{
  "n_layer": 23,
  "d_model": 224,
  "n_head": 7,
  "n_kv_head": 7,
  "head_dim": 32,
  "d_mlp": 576,
  "vocab_size": 32000,
  "activation": "swiglu",
  "norm": "layernorm",
  "norm_place": "pre",
  "norm_eps": 1e-05,
  "positions": "rope",
  "rope_base": 10000.0,
  "rope_fraction": 1.0,
  "qk_norm": false,
  "attn_scale": 0.177,
  "bias": "none",
  "tie_embeddings": true,
  "parallel_block": false,
  "init": "normal",
  "init_std_qkv": 0.0238,
  "init_std_o": 0.0,
  "init_std_up": 0.0238,
  "init_std_down": 0.0,
  "optimizer": "muon",
  "lr": 0.00395,
  "beta1": 0.95,
  "weight_decay": 0.072,
  "lr_head": 0.00876,
  "grad_clip": 2.0,
  "warmup_steps": 200,
  "schedule": "wsd",
  "decay_fraction": 1.0,
  "decay_shape": "square",
  "final_lr_fraction": 0.0,
  "batch_tokens": 65536,
  "seq_len": 256,
  "doc_mask": true,
  "train_tokens": 338500000,
  "steps": 5166,
  "dataset": "wikipedia_en"
}
Each number is 500 + 50 x the weight over the matrix's rms, rounded and kept within 0 to 999. Layers, rows and columns count from 0. Numbers have three digits each.

# up: layer 18 MLP up, 576x224, rms 0.173, rows 213-247, columns 0-55
# down: layer 18 MLP down (transposed), 576x224, rms 0.174, rows 213-247, columns 0-55
# gate: layer 18 MLP gate, 576x224, rms 0.178, rows 214-248, columns 0-55
up213:491513551532490539386571497480405545538573511476500489586468498472526431536519530427426500431445449456394512550514519500526562560481458470558579482500589458447495520430
down213:523529528429558545470532487480430528554485508517523538520527441492578464480508541521428513474533485452409654521534569463515469513568556494515493524508450449568512481475
gate214:584393466515432540415402522552478401447600386515473502449497527496454519433564451494446471459427502399483469530543534569507513518533549544536453496566541581452446553502
up214:494483487490593491531476537469479528486438505558520540329495530400408490530541377559508343422554550473534510448479418484576564621480570594455525426573488518699502416314
down214:403550510531536502496549472461510578433493578485492449482503495565490416575462626527466530586505486551527563499492517555480538468456389414493559565446436452454534568516
gate215:428460482510446531507519567506472501541516504509559522472533588383432438511501490621542583500520499551561537397507464549525540456493492505508384486509432515419373561527
up215:383484593515522495429423572509570520465543549527539508575426430517454482577439539538415531537590458554562466476587598529477477512468574470432470431499411515556492429522
down215:437467472388535520494582471506576471511526562507509570515521526418539388445459538553499526478448416489443548489483491478455548393480547575492374468464435491497474577525
gate216:519391495474565374525537443444443422436446511393480525556427524598509502529398474626550563479562473560573398420398507617420488527491562493537577560554545530627425414520
up216:463539495612466452454470398572552515560469429405448552485487465518469509529560465506495458453536535540497519442491485360511582558519410591518558485496418487379513528468
down216:503569443518525470502550367455483473476518656476499482500559514397582424556387597592517504539577493461507507523586494466488514456514523426575498486491546445439511474513
gate217:491573509442578449533554393435525472480501479500427429345543568506484578462404429489482629439450477615556435599519393455477427486514547453484383482503485511545613515519
up217:529507488470526506634418527401500403459446456421572470506562385446491483503472473552594522594449500503447520610508500505354557587539457525562516438515593545468470455527
down217:477527532468523553485563492559494569543495491567483462519528488476401475490416460507513457491561424391522483527572576518487494496478469507502551581469513529558493449549
gate218:435463439516423585503476446528484551483499529502498432463536545403555548513505498609526545587509531486468505420458512497473550432549554576468448456551522503423468450448
up218:382442522481506587443489511499487516524525498506494446463513501423492436571485510556471515557479548479462486386432505521539524407532519522543543511516515487429446530440
down218:454582552481447517502521483477514509567475473448555535592486494478362537566491499418503541525471537466498492489470452443547505537511539458622459500455445572326516463501
gate219:410528551525560426537561453516484469562424433396503448431471506399565492508455535459445514560515410524499444457402443629551591487509585441492535525557456481435572475560
up219:517449519510600468450495389483580527516544415426459485556525452453520464561434526480366464548543544431498366463509452472597453570456616522473540550510558599414568570485
down219:396501427423480551481430462564491434525425447449475434484502528572510492559544521440561494584602507495491567452538483516464522466474413533547456566469458410490472510510
gate220:483478479515516512488517444523543434462518392540572475439569535495474485471509537563434513509529482503493505573517458408463573503447473527526459517507500607447377457495
up220:519479596492532383560505499479464570405497458488499455481480471472504503537469483520468413571518568477531434469571482508432546501486567450450467505573501493550470430583
down220:489442485517509519507489477475524460483522505555525583538551476497490493555511499497585548428473525444457500497513455483493515512503515468579562504493539512551505468489
gate221:473526473476463556558624445501429497530491484489481439524507505530427429492530526560444564440448527510487517432582479558469554487464548509576445538461503534484488489479
up221:442495587531504504493501503517589519442530503577447503469517614519539487513561504503551460453531470423473475562408375486564496525487477495440508494480529558472441537564
down221:434460499580593471538440524473457505463530533449411452487468513536466545475509557516453539460432495491499462580539485499431562582556491473523478537481455503483442635411
gate222:496468465533507477481446593538600458444585470483532467475596595423556586406406491479400528431417466514555507478501517489543495496537534571472531467456560494483432575525
up222:551421446487433480550459549509596485547517479464467517448634481545524448420477417577509451450456628421441465546586543464483597456531481583478578629533459487518477596457
down222:552457431421496402437439546454500472520501429521461455450522590457560462542498412580431497431363549480533521536478555425563470539477471500601450524421546449505479577526
gate223:450500519535422475498529440609509424497517449513529520435453408406413510457449444371493630514485483623450507510470513437485534523495498526525452495496428514514495545572
up223:477462447521511509517354494520547464487480326472608498497484534565540535568564499436468482466528535515569601456493522485406481540451473463447423532472557622479573549498
down223:591533484504506486474537517512505554574512493511464489489527556595553425503446567582558389545450473485454430525520585494507486480610548486536537496587479481469429452535
gate224:515505494499483491512487494485502480494492508487505504512511507508550502495479497513494512496503519505524505492514487493530520507468501509494513503489521504503511516535
up224:513498496493500485494483493494495481496500505494502530511512510492535503495493489494501509505511501507519501493507474494505531507465501498501511494479532505503516503538
down224:486506500498513488496502508497517519513504503511482522499514502524512494510496506495511497495511492472485504503498514504494494501494505518511508490507500515515497504493
gate225:520549512532478501532488460474565405471532419462421490543411465499557494493459446582503449595602475433427501473521518546484497542558424480485568479465518533475378517468
up225:527526529494470488421491444503489556507422518412485437514466436498473529480482476498485466495468545449573578552518516523461536494517501453448531483581533535565544412502
down225:490474471408539473471523520460523523510460482475461576536509429467447506545520488491556498526470546516407564538465535506468522570480572456494440491513542447486552486541
gate226:512527389418500398508529542510420456439482548473520530569516464492424529481564504573538489492437468474435529515507530540514523458516477465373478535472463484619509543493
up226:581532410474361465583501547537461507549511577469479473489516598512497546444505491462474485539459490457515468525390407554542472468515580574570540509543543532464408441566
down226:510528495610519576555493506522502550578462484430578504503490559487506538501535493436544459549594462504569480440523534527491490559481534457496478361546441601430570488482
gate227:511479448537529548537450494543553444423489521460484460455421606458551479553471466481455515587576406469589474522506395440583494452461530475524512505517462456476484572499
up227:430477603547425513464454419500496518392504575631602530556504482475412460552462529475576509580424507421547541428524508480461499509542503463484491494428454463493479453565
down227:618567517416496438579507555433592505596352455456496538443537520505516511529486460547536580437532507442411454537426525496491463454472480607533543507508536484501464538491
gate228:444433464516462570503429501511592547483461469518426492535456542424501557445560479438590447438398439543479520521571500574463459487542549538558585400570546482530436497515
up228:537478499435599513487395453506419510554441603506506385627418461602529460527547526536435537588472543444464472498438514451495543470486516491525513465506520430460528497585
down228:407506527441468505433479434443554479490473476497482438381507547530474408501572565486569514636429453458539516483480523548482499456575574464500594366526505483561521472458
gate229:493439571549492504475551432495454423465501535495582572527575526518482469488475447409439408508545527520521531454431443557494521480522529536559575528540494479515507533396
up229:532546579469549487475446461554516395535492481539538593590511450558449451518506416434507464493496459497468494471493512616535557528525509525458610494482415502535434473478
down229:513560467529411451488558510515478506481447412476485449497522449517499475626453538426456492527573533459543502586528446603458400462528467568518565461558465506437465426517
gate230:521504529522474433458484621567506461509481440459472492625500436452552544525569439466542449473543495542431416439488570573532546455506460461472519468504489578503480457414
up230:471465463446474492508431428559599535523528482592464498546521520448506458411537553504482509538487558538489546560516426447464493474484555492502533462552451543577459394484
down230:504509441493401554490478601536488481495479512513571514480585459481441514465547557510467441356448509482495567520458504518446443553503472433477483590573540532431500530512
gate231:505455501510510498493488460447535480510496464534509485501558476457494486525526476497505485516559475510462473540526570470433507589527451464484470468491513515464541483479
up231:504411478506441413540448483503515463486432484521512431486528450471559515575487498555488474538511508476512440498478521476491522508431468539611489523500524447447505509540
down231:524455445473461547579521446483471490525481468518511540548510532511456528582474497533489474525548601513454474480504512490536508504541469473494579501495601496446475510482
gate232:469472579426529547467466507533514535566449555560501473424492607468478511576493436479553483390532509549516468418452394492527505456524492580448428508511542520574537431494
up232:511603447473477461501463454481513544455424511587470499479518505524541554558389567416408494448525478492520526492434543524496532465517439535485486545429482462440450440591
down232:493440576537523515555440490481543537544443471483512541556461451487404520520492504463428586552460581482456551474575580437415472377485520439546469517346507509454517541506
gate233:627524409493395460550390556477481567564451442410550506568448491479446401504569557539334611503546532550497554630380516515474460480480460482440428598541628530454563544588
up233:390404502602477527361501508522500586571441520508488460520576502536482391469444493543575387498470528423449532537550576567446462507485508518565432487508505626553466511453
down233:588571485529474587575471429394577447476451399489667430520486469422483366464559481361491459493503510503487512556427515476551454461540563498461428523580522554540554424384
gate234:403461465541458397650618494427481412565487460514417461452619608559441468348498556362527518532491521349499532426369540507416412604486459473459516576489352576481551500514
up234:419564525528502503440567513402452362532483493436443539433455613535600470502589360455498396483477519505581495520515481475543565450430400527486460412514448564544443499480
down234:488533552548591598499422455513484505467488407593461451497538466526401507510461493544445434489482552552499437554627566421466551466408577461474495504512523491543518480507
gate235:544509533574423481457474547478435465574454359489509456515500512438357521494616480454496576630478515530522499482521440530422602477592499540585532507453491585354467481474
up235:461567529475450497487374560448485529373454476499453530561529485465514442470411516573448571468567504510590476626482522584497579522499530437469549438379551501545497492477
down235:462564508472452585506420488507531516445521428446454379533547473485497426510544543430449502476383509532471522518491409533525604535441499435485568437364547562565574571429
gate236:550437535519508456470502484554516462453578515442399531480502512530417520478518481578563535452461535429515503520426548409359496580441484512412433347492567628561490467559
up236:500596586496515448512472484505509453520558501525550505592479528434510481474559502562526508602486503637477385591445513447504509430469600528496508551531432536452512494494
down236:516490495363483470468516447473488506547427444505637519582381481517643450507433524551419449527570507532491513484464422617506539575479501468533468516583452483579482545521
gate237:467491451420536437524395462463426565543613601437559424530474483442590544518504500531590436493508588531567492572461450537493470459465401495514582454445593469598528475499
up237:509525550436494464448545543521483442378513517443468531479453581465537488440426412516546524511349510370484478451464621492456559487391509462532556429523568472461502613457
down237:486487497515541481466496515510599516595521565502414530402550552506575504550483510473452517409531481461449562526394500516494492483454492561502496527536494526562492524565
gate238:410428509469519412536481597558480522498476498490481598339520532523560552423475516555560478457518493403510498392580342495488488464510494502646461484547481520457496489450
up238:454566408463452444544536535483451414470516460425433505510483522413544531452418445592442508553438487567514457474601481430497430480458557461471616550485455517525466497396
down238:534556476568374471553426557548453471395548463456429510494450407576490496536373539512502452557393607466450496428567461485626539491455466445598576420489556557544524472469
gate239:441464478588539496426601559492478534427585536478515543520537478451545479617543536510521417465442452561449537491493495400602510479452518540403423499515559488547499555510
up239:469508492492473461437528411471508572584479486477513541412430501458424565423505504553441476486444578394479442519540518460486504524501532498499569400482510472519500513539
down239:442457500509425460437527533555495539576519483523482539505524461470467390404500466448533436532598472536456544464523443459561472638410510549439517491500463514544534400464
gate240:559500438563495418540478609521503376598492568563466547506526512475497534539460440455519492487554560526528453627607522475439622532507438378547405517508484518526466571473
up240:463501506416459472382438561431515565501509566446423522545500508461488464513484592537429542501484496493479543490498541493480470490450462557469535631604467483502476455423
down240:544572582567497499493547543464486532455411409535517534574460514527489524482514470452537587492488490551538464516532560495449421570484488543562576494507532504536476544543
gate241:529536457488498534504605543505509485574498389486488550510472505461555558479499466548607588488474421637515483433559492445540449502541514431560468455448457510501498450501
up241:471478500475560450532398578595528485542524436517514505522532558523509492459507436430574476469498562567487480450468569528446501442424548456544566415440584464410469512469
down241:509466524512510469433541535543502516591444473487556428467461415505496495509394590550517475557545535558496482567575486510511406490569525474562511447482535495552478519536
gate242:537531489503527495548485493504612489540546520526456489529519500491567451523551483525457511535443500546504483577496487523506470487467470478546537538510545520500501483502
up242:489529447482467487454516503500475558531494543511548508456456582466517565488458544411484515530583532492554527485544529448491461475503531527479579509460462541518547534464
down242:516498487459541421511547481487563464602475517513533520606523554466464469559501421514490511458430538453535480523450544480574570478456467468493536534485451497525435508543
gate243:560528500436548489564481535474522548520499493478465502488536539500507510493473462494542506506496485514520532455543546547442536476519527458500467497458472465542586510487
up243:510500503480534493505482512493495508518478516494460448514525527535503545526512443484510492510503473466523503468577479497493495524531508461484478523512469553537566490513
down243:470471429476466591555512475536483492516508470488432534461510528492530514545515462526502544511489562490495509498482538540511462534512492480543518530402537434501470487529
gate244:570500469508529493504464598378589421557428352548481505531540431493488447492555448471463487508570564562506571567486473500527511491510422579546508499529561528510613532466
up244:482512362478508553477526506580476554514534486555432570387462494524475522487488453493578554501461431455476553479556419517436608483494459451573428398547499458526503397588
down244:470515450556373477521381516538522490496568497505466519425538512462445506461569542530486440477427525516442507525529528470538551502439433482463571546569521428509526488516
gate245:454514462486451468500494468491507564437489496551530466476512520476459521467505502514494539472524477482517560514465503468509533493565506544469487483508514485529540556480
up245:501489543585554493484512479500490456483519511519512480481502429491483469461504476513486526573509541539498481466556468503506500525515545459465545494499546548510513547460
down245:544501563489485489575488507553477513523485484450522528506530481547504460500542477483512511529507516506433513467546540520456487416483516504516548481432508487500498522445
gate246:481524542550527410416445454594435454428511450446549520469530524433520537530468391451483432512513460426400505442505490450475438547437403466538465472582476470465490565451
up246:518494463529491396536517443481568566522485501516577472552501562518573517434446462530467485523448546498394432477503372594489472604488564641514506456516482485453465516603
down246:474444455504539455535566432566479567501514490475517392576506463525477457558426438395397415506417477460537514418564530514467402522503461455518486465526418509434566430419
gate247:535529422531460454429571517409482483524523569513518423532564484562480516530496466444522595503530514424464536528504494476513454525502460498442471502482494455523536558461
up247:397540469378492581568518474436417554499540480379488501560510586539540503485525577535467504529515566444440522482478583464508395456570532495520578495549528454532517451527
down247:578436478510560506415444542473392476451541633445480491417408509508462525447442540548502493480417493562606431505580543463544523600536420523499572579493555579491491484492
gate248:492405555590459485443529473513541391467473494494489479553471481471452536490535568488489542493502475504454448605410365463515543540466359399434441547551505506559576519525